From a checkpoint of a small transformer trained on Wikipedia.
Size: 14 layers, width 320, 10 heads of 32, MLP 1280 tanh GELU, vocabulary 32000, 27.6M parameters.
Architecture: learned and rotary positions, no biases in attention or MLP.
Training: a variant of SOAP for these matrices, 1071M tokens, 4086 steps.
Each number is 128 + 32 x the weight over its row's rms, rounded and kept within 0 to 255. Layers, rows and columns count from 0. Numbers have three digits each. The size before them is the row's rms in percent of the matrix's.

# down: layer 5 MLP down (transposed), 1280x320, rms 0.11, rows 390-459, columns 40-79
# up: layer 5 MLP up, 1280x320, rms 0.11, rows 391-460, columns 40-79
down390 093:103147109106157069146154149108121100130112151114113127149123113103134154083155111137227122175203138135111160113105146119
up391 102:108149152082132151152095090172087158112028126099133140111161130127122116107172107157148131095144109099157133077137162122
down391 100:110079093142101074052181074131143156147145147171083156125118135101128143056120139094145149186150140152149160152155116138
up392 096:136099180150136146170136155099160180161128144086090118089113197124150098195088127104131103177138080138142210107130121134
down392 099:142111106103139136168114119132079071147122104150116178149173105065100112074193143155100166098125135075071117134100133114
up393 114:101097083138119153116140184072073183094096083175131181122159142089088154098063095136114155113129110120119138154164108198
down393 105:102168115209062069116133168149154131145091177089157161145121127181120127141098098127177151139159108166131129117077176123
up394 099:119177133130155136163116096150163143147125109142131113120127166161137102125172097149140173110132156115162135100151164149
down394 108:146171166103106095040133133117159150061115037150140167161116139134172212154138159124102113087149164088140133096104151104
up395 105:063195090172122147055130076092162098149112101120165101162139130164086122115134142119105096145036121107146126164111117136
down395 106:170116089126142055101155124131129121142144149111113066110121093100152151160092139127118102110131091187175090082115136126
up396 087:089130111111119156086117100099136112168157100132156155102077109094135182149155117152101095119102131151122130176124101170
down396 098:115084169192158145108107090128068150110128108173083151114186131160065109134156137075118142136170057133084130106149132080
up397 102:097189145109140127133138155102095108078072162070106161103144135120135151120173111091149154103133129160158077146158140063
down397 107:121105157145124116099103108101162204127138061125102176152098115116143105117117101083069158122166099085150155079133121121
up398 127:116118128122052200145086184106136184156107125172122109092129165070135148151126081082165158168120145183114119126097097191
down398 116:120162103148061139119170132118163165103123094145094113157167159123101144157093119126107104108127139143130131061107105161
up399 102:156085127110079131117131120116131099149123120110093157173097130143201132129134123084068112117106158105124178096152180134
down399 103:161129112121114126133121129147128126131173173131122120111115153150115125152147162179181151155107141136134161141113084141
up400 098:099107147157220123170123135191122138100083162131118109154139109122104116150084110081119123149215140042113066096138104155
down400 101:118169140147099144077114167132068094117170124164152067108115113111091091094187162127130085112047138108127139133116143102
up401 108:153130113151185118122088136059104145103100135085105075128141120117108132112158109088077086108135092169154119092147126085
down401 107:086140109107130138086090120114168116110148158125123134138138113168124160103159120148132091103117095140159141094119114117
up402 096:095168115149127148152146187164143141084117122112059153117133159151113112168130077114116123119076172160098175080058127155
down402 092:145110141092150156053099130057138130102151133158160155147130124109126088076146109091097110142135121064156107140116112129
up403 099:121113133149161182129125109148139133083128089116141142133146073147200152159200165095129085197088157058063150159166128113
down403 101:140102175129127073101166071091149133124129117112171135105106127090042096104166047189151154138151139153158146106142093118
up404 104:140166126151138144172151132129091112131129144123091196093135087222124111125120126153064150085141137137092166159046089170
down404 098:066088090150139122091108107122127132135156143091063116193153121148186173148161179125188114184157093106099072100135145107
up405 098:105134164131111154130124092070122149073133138090103131167083119103136144104100115114087143106153128116108201186105102119
down405 101:116131137119137139064156120196098143133111097088119193145145167129089095102145100124169165209136164137148117098155144095
up406 093:153105143143162125137138042163160135126179074109094116152108119136127134085100092119128128086137125127150090156149139121
down406 102:130078152169191048103124105163122134170123146108136166122112148174152141098149146089137087095120144157121124123138150106
up407 096:143135130114129108108194137125126042084148109164158129179139112157130211097154071123142161179107162085076124100098162184
down407 091:097077144146107154090078143120124149123162139193121092111076134090124106124107136093148084104121110140124121140172094141
up408 093:184108139169198106132096127197139142101076065094107085176169070123098087112114168123187153154093135169133115163178101075
down408 092:144139165139105094099146123106107097089138125166104118138148100100145152101118117091114177122137158144133128103071193150
up409 093:112107107105131129082183128076039107125103141149131109111086155156099153177113104158169081129121045158090168108156084148
down409 089:191140144174098147154118142149170158134192126070124168111184081123122082085131147131157203130189151110142129182115129151
up410 095:183134100198083125109131156102149149125114181155065093145170119184137150117181145139133069144117129120116113086122158093
down410 098:167203116104141130142141122128107163184127138111111088137116172142155179135182130163198149150123165147077128080138149156
up411 105:094098125107094149127168123162160133147103109150128044138113210164160158112129095068076094189116184145127075150150173088
down411 107:130167137150108165101134200170145099128166134078200071143141081123103133085158104091107141089138148160188109101156123151
up412 103:104208084177138144113056136157136121097114152120126120110164103176133176170168148145132047048122108146099058163115070081
down412 088:186137149064125144116163123083133156140179152144155110160121169167131085110135149131144162177125163166164116075120133159
up413 099:132081061157094145174183134104126112144139139116111137122148159118079066140178094135109091130067118162099139158126164119
down413 103:207117123073114121153142135170149140118107070113146126146187133159162166150142094072078145031144111142097127091138016149
up414 101:140129141163148128100055168081156143151130091161167144107175127084106126119153152126143176136088115156127176185118118107
down414 102:116169131134061074138064186135139118155132111145183128159075122130124109113118092174077148191149142068062132141083111116
up415 111:148116139092115178081137168122158103149128129166096191087069145169105098078100080174126147172090155157107107114147120115
down415 111:125116157133159117120131105159182112124174122106155172124058101162092120150124083142172119182099117116119140112125160100
up416 099:085089107116183130121184133179143062090106102113127149094133118125158103144143135159119114146137138139140110156152113210
down416 108:105101068119107120197139126146138083093152073111147116168112135186149123141124124114094133145129157121110167127111118150
up417 102:078105099111194111131182084064120124130135163095098200135100106098067169103102132129159161105108092133055097130122156153
down417 103:136112095162121091143123141159166171122162134119142203122121073111152072058176094141147157092092148180162061106129156157
up418 095:182106073161063170098125115061152123140095119164090165067163180139074083070110112170127146102110103168106125124170165127
down418 091:091167182059172139105130142144077165142222175047136105146173066123206144157147128165167127094071126089192144109085135151
up419 100:111204116133138178132146145140107144103084158116092130097082115099125156158138165090099147102173084139114155145120113162
down419 093:113112154074165090153114190123090126169149182126130117143126055094111125084091069151147093194149153173162138098144178141
up420 100:149117125145132166117089176079124136103128167078128108139164094132135167115138101164078178131142148080116113079130131102
down420 099:093071104121046084186177095165058177118113137170113131139117194170094149135095093133095135162147091130169114122173064150
up421 100:110066071123119137129148142113135105157128111173133097151149180183058164143175127114096108165108134122153170121096145130
down421 105:153145127104149186161178179133075089107116159126131117140083131134114107123170100136095110174171104144137153107128122090
up422 099:165130091128208157154069098099153135140090101149107073211137151113119126127178151120103135109108120184143125136159183119
down422 103:130155120103135132115189162105161192147140105165093119077065138144126098167145181138089134177101138086089100140165148164
up423 089:184129112121200111122068122156165127087136122090121193099123157090143081111142071111137169085133107143183109207086190187
down423 093:127198174109105170149104155160076182085115118138165115117133077040124132086076092125152156176115208168088188084128119144
up424 091:067159136091138109170078128099086106140117085176107079183113166127179068147170153135129092116195147152112117143111109138
down424 096:150166095108080126072132153185178115121177100137072153089175110154098192147119073113081203116097141128149063148123133095
up425 124:166156146138154147135115077146177083143118120128144161114129117103167173159141124096157075128179123086111130194118135123
down425 110:124116153133175142096136079135188134149129088153101124112171090120157112143135108128092141185141098130094135131058144133
up426 101:174083097097153128068131125156139139094143126107135066124121135113127183118128137087127178202115154114107106123096130160
down426 106:145131181167166127112097157160178131128122135188156193142147162096175153165153189144149038089149082145152126121086157107
up427 101:063133123141100117178128124124142190082088123095165153143073160113158140127065127118154101115147152136146124108163183151
down427 095:152187079114186118105099140076096136156124170120103139148170091078096113143147171146154139115185086141143087103089100130
up428 091:125130167106138136128139084130162142087162115173167155161154102170116102106183060106160128115094071094094072167160092130
down428 097:131103099123111109124138164134108101132073181091095200100077148138149148160104210160129150135148137114078199117109165124
up429 102:064093115103168185114090164081147167069048100128179132193150156142142096091113097148161145148112224126168117123097130089
down429 099:129115082106089121218114111180125099120152103167176115120156063120171153129126135079146121161153160156143116132086186131
up430 096:096197117143122125184129118155107158127154092150123182045130175140133115176097130137117117180198157095129118089157139132
down430 101:143091113093092181112087138191126118128124087129097116182145129160060093132178133155203097090133166180170119128128126167
up431 103:171167165092150115123107085136120102115089127111102082101084126075099107109103111165130067160108139089134088144127166162
down431 105:096181168134147151122089119122119079111141130157094154084108154151106149110131111115124096130125170092117117116131112169
up432 097:149169135083145089113107125204099169141072115141108163174111107105120102136099131152142111156102154164131112088059098068
down432 093:076141122189079128133195147101102096122189113089154141105148149148143121140147141192113114101163148098130151173190187153
up433 097:117118127136087152146140060126108126126184105141136110122121108088099122097143112157126148153146094145098132151162104135
down433 098:134190096043182134162171120135177093158110104107099116123075138102223063131154199142089115124124123104136089125135099111
up434 093:159041165166127145151052191130107109147203149096053130197122157127123124114163109108153170134119162129146131114084140124
down434 090:152151102115175113114145100130161119127072131136155139151165103193072158123075135143058104060114098122118087116093169171
up435 098:085089144157114153140121136150099108128142162124117123161091162145103127133112127125124129211118153111151114104110134121
down435 102:117098106072136075173148135148129130191104113128141125129138054108217105138129108105083100081171134166067149091117104115
up436 102:169135093153163146134095170150111097092109147108131087131197155184116042116182056108096107094118155155128085125135137163
down436 098:100130199129107107133123187086143162130068111103100138093115127114122107179111173142120114083124139151096079114113103169
up437 095:086146132101121162128130113093095104084086184155116105170142153112146096158086083136103148120141156117132139150110111110
down437 101:168133097126112105168155149147143142122140174105174131168108210113133190145090158150168159169180143105139148107154089131
up438 103:076168107152047167131120145089074096099197075066153165099142128150094096117159140115119172170093162083108148145120123142
down438 105:137143152170157142064123082191145122158112105127081157084086171121129078187114086066129116143134128096116105139137143129
up439 099:159117129150167118151124120152116187109105177154147155160104131107163133110108154172124158163139035114078153135120128145
down439 099:111090148120144155128144137146098098146141104095148158111129100180116161134101110176183109080124104121144082116108073140
up440 097:111124170170102153116157164077090118071166150155202088112091172162108157134158108110113112125158132145141142130118160132
down440 092:118111107175206145123103160141099116114088108112145105225165158073075112085087096154175142125108157129142177156151132171
up441 088:102102052142122096143117158138174059113103069122134102091176123129108096103116124127116078103159113132166083179100137058
down441 095:156088136096153124085050114117177176175182149104149142133054114140094153184145156106092193180076130128097200091119136163
up442 093:080096123115159119154152110112111099166159105104156153127161137148195151132120151077120179177142159137069140105131122102
down442 098:127118179087140113098100107131142115122145111128140143166141123089152135143117147110116138165074060139108081098141047112
up443 097:132043104180069123143156159069157173111129062140085123128113135119145136177096160119196150085149153114140128125139130138
down443 089:136176153098178130172125093121116128131164170129155158143131082114123074119198102144045105135075040128100109153141079147
up444 094:126104132160118132078150165086122078183149156151108117138129079139111085110161123141124097096070118118088120128106105060
down444 096:141152054080135186128126087135138187065113125097095113143147182138133141148139103131124108159179130127146123138100133154
up445 095:174149106130151128132071088102119151163136091182051125103143079136102143165188183143134057126166157173149115136130065110
down445 099:124161181148073080096131119125136075147076134177218141101154099126138125115155134142157108100146114151112094101086081141
up446 098:091149147178150118155111159134147139140128116083085114154138113175158108124123105196102100164125125117108195096135162172
down446 098:153082088080145104151174127135088119145129089135195119112149125115156095099113170123115203085140139144151082175084146117
up447 101:126180106118181165160097116173099138147157174125084116145151117104128107155140149180187141120131149090110090111111149126
down447 101:150119109141131111165103085120107097086114100156114130096172147160074172113127108111128154129052179176100117057138154121
up448 100:074093159132164119088137156083141138142120167086120135085072140095083109085118139146137142078144107105089097114120150098
down448 097:224148070154051128183140102127099133147072087144132126147173142165177113168074101116117139180137165173133151143145079141
up449 102:116157071137186167117127142121114117155174160154159144122120066112157129162108128104080147082183102125092102115078149153
down449 095:115098137129161182138154139109121130101090145043110180148059094133090165131175151115151119112074125134170166106152143075
up450 083:184126118137111125118147088159142140134138120138099120131111088181159116127155109080134115085179119119116136109161096124
down450 086:122113126062163116149091138100134167108118109128132140111138166120124145128115211134071182145119128129129102108143123159
up451 104:088115097112126123113076092081158148082114120146106165180133097108094108133113111203164130183121141153111131162121060063
down451 122:076148038069112131115100093120166149134123121141064078222126110173073083116106038067089118179099138126112112167106072153
up452 102:136144122108188154105140085094173090141140094182079110156138171132114121151095107112130187124145114149200125140154105126
down452 105:122159134115106133138150107157135139110153193067062133131115166161189135099129146167120147141143096141168123134166114117
up453 097:091087127195149122089090147099089107141162138096158128082101130131181178106162076193133173111146109178092063123134135121
down453 102:109112139205102171153163163193163059092094162145102161089166121134178090176120103093081118126109134076146159144147111134
up454 106:102123142116149128152135066163078151117080102147154145092121123149185100108075140179090127074136082152159116139093119172
down454 098:161104129173098102087143071142160079123132173073115112087111120193117100086120172133165140069128149138092165128083129076
up455 099:134144113139091135181148141096064130053144122068042135164136206089132119150120136134046112141100097060077101154165132136
down455 095:106126127130096083091074145092133153167184127077128105158084101063138156088082120105145088135116102150122124075101145175
up456 103:129174090109152125073186130113106117083101092161167099134057114163089122177184110091147061115099119145073094093108130111
down456 111:159110123135100173182148159156124116145068091125151074187155191095139054099162129161142147167123150116119133141139135200
up457 104:098182133148163080139149153152148116155108140099212105091111090098153073132162116177139173151122107164140141147106151144
down457 115:077104172111138143139155137137095109114155115080146110104167078104151099187134114136147147124120069119180150068137151083
up458 099:111155127084162117056060138122115147077075152132133131132174126141104091088159132121143128162137119144159116124158156144
down458 098:123091173140083130105155141108118116137136070110157200107138161125129143149090172112124125096130198151145115107124204165
up459 107:122118135145042171079095184108087183104125151132121099134089178097113083164097197112082123091128181147142168122176085147
down459 111:180126174076134153128096121094104154105116108100127188125110113098130078168146189140155111144155073154134153096101165139
up460 100:140123102131123121100087157093172062167093148073114169202146197175167154094149019152090095131157136142118114112151158080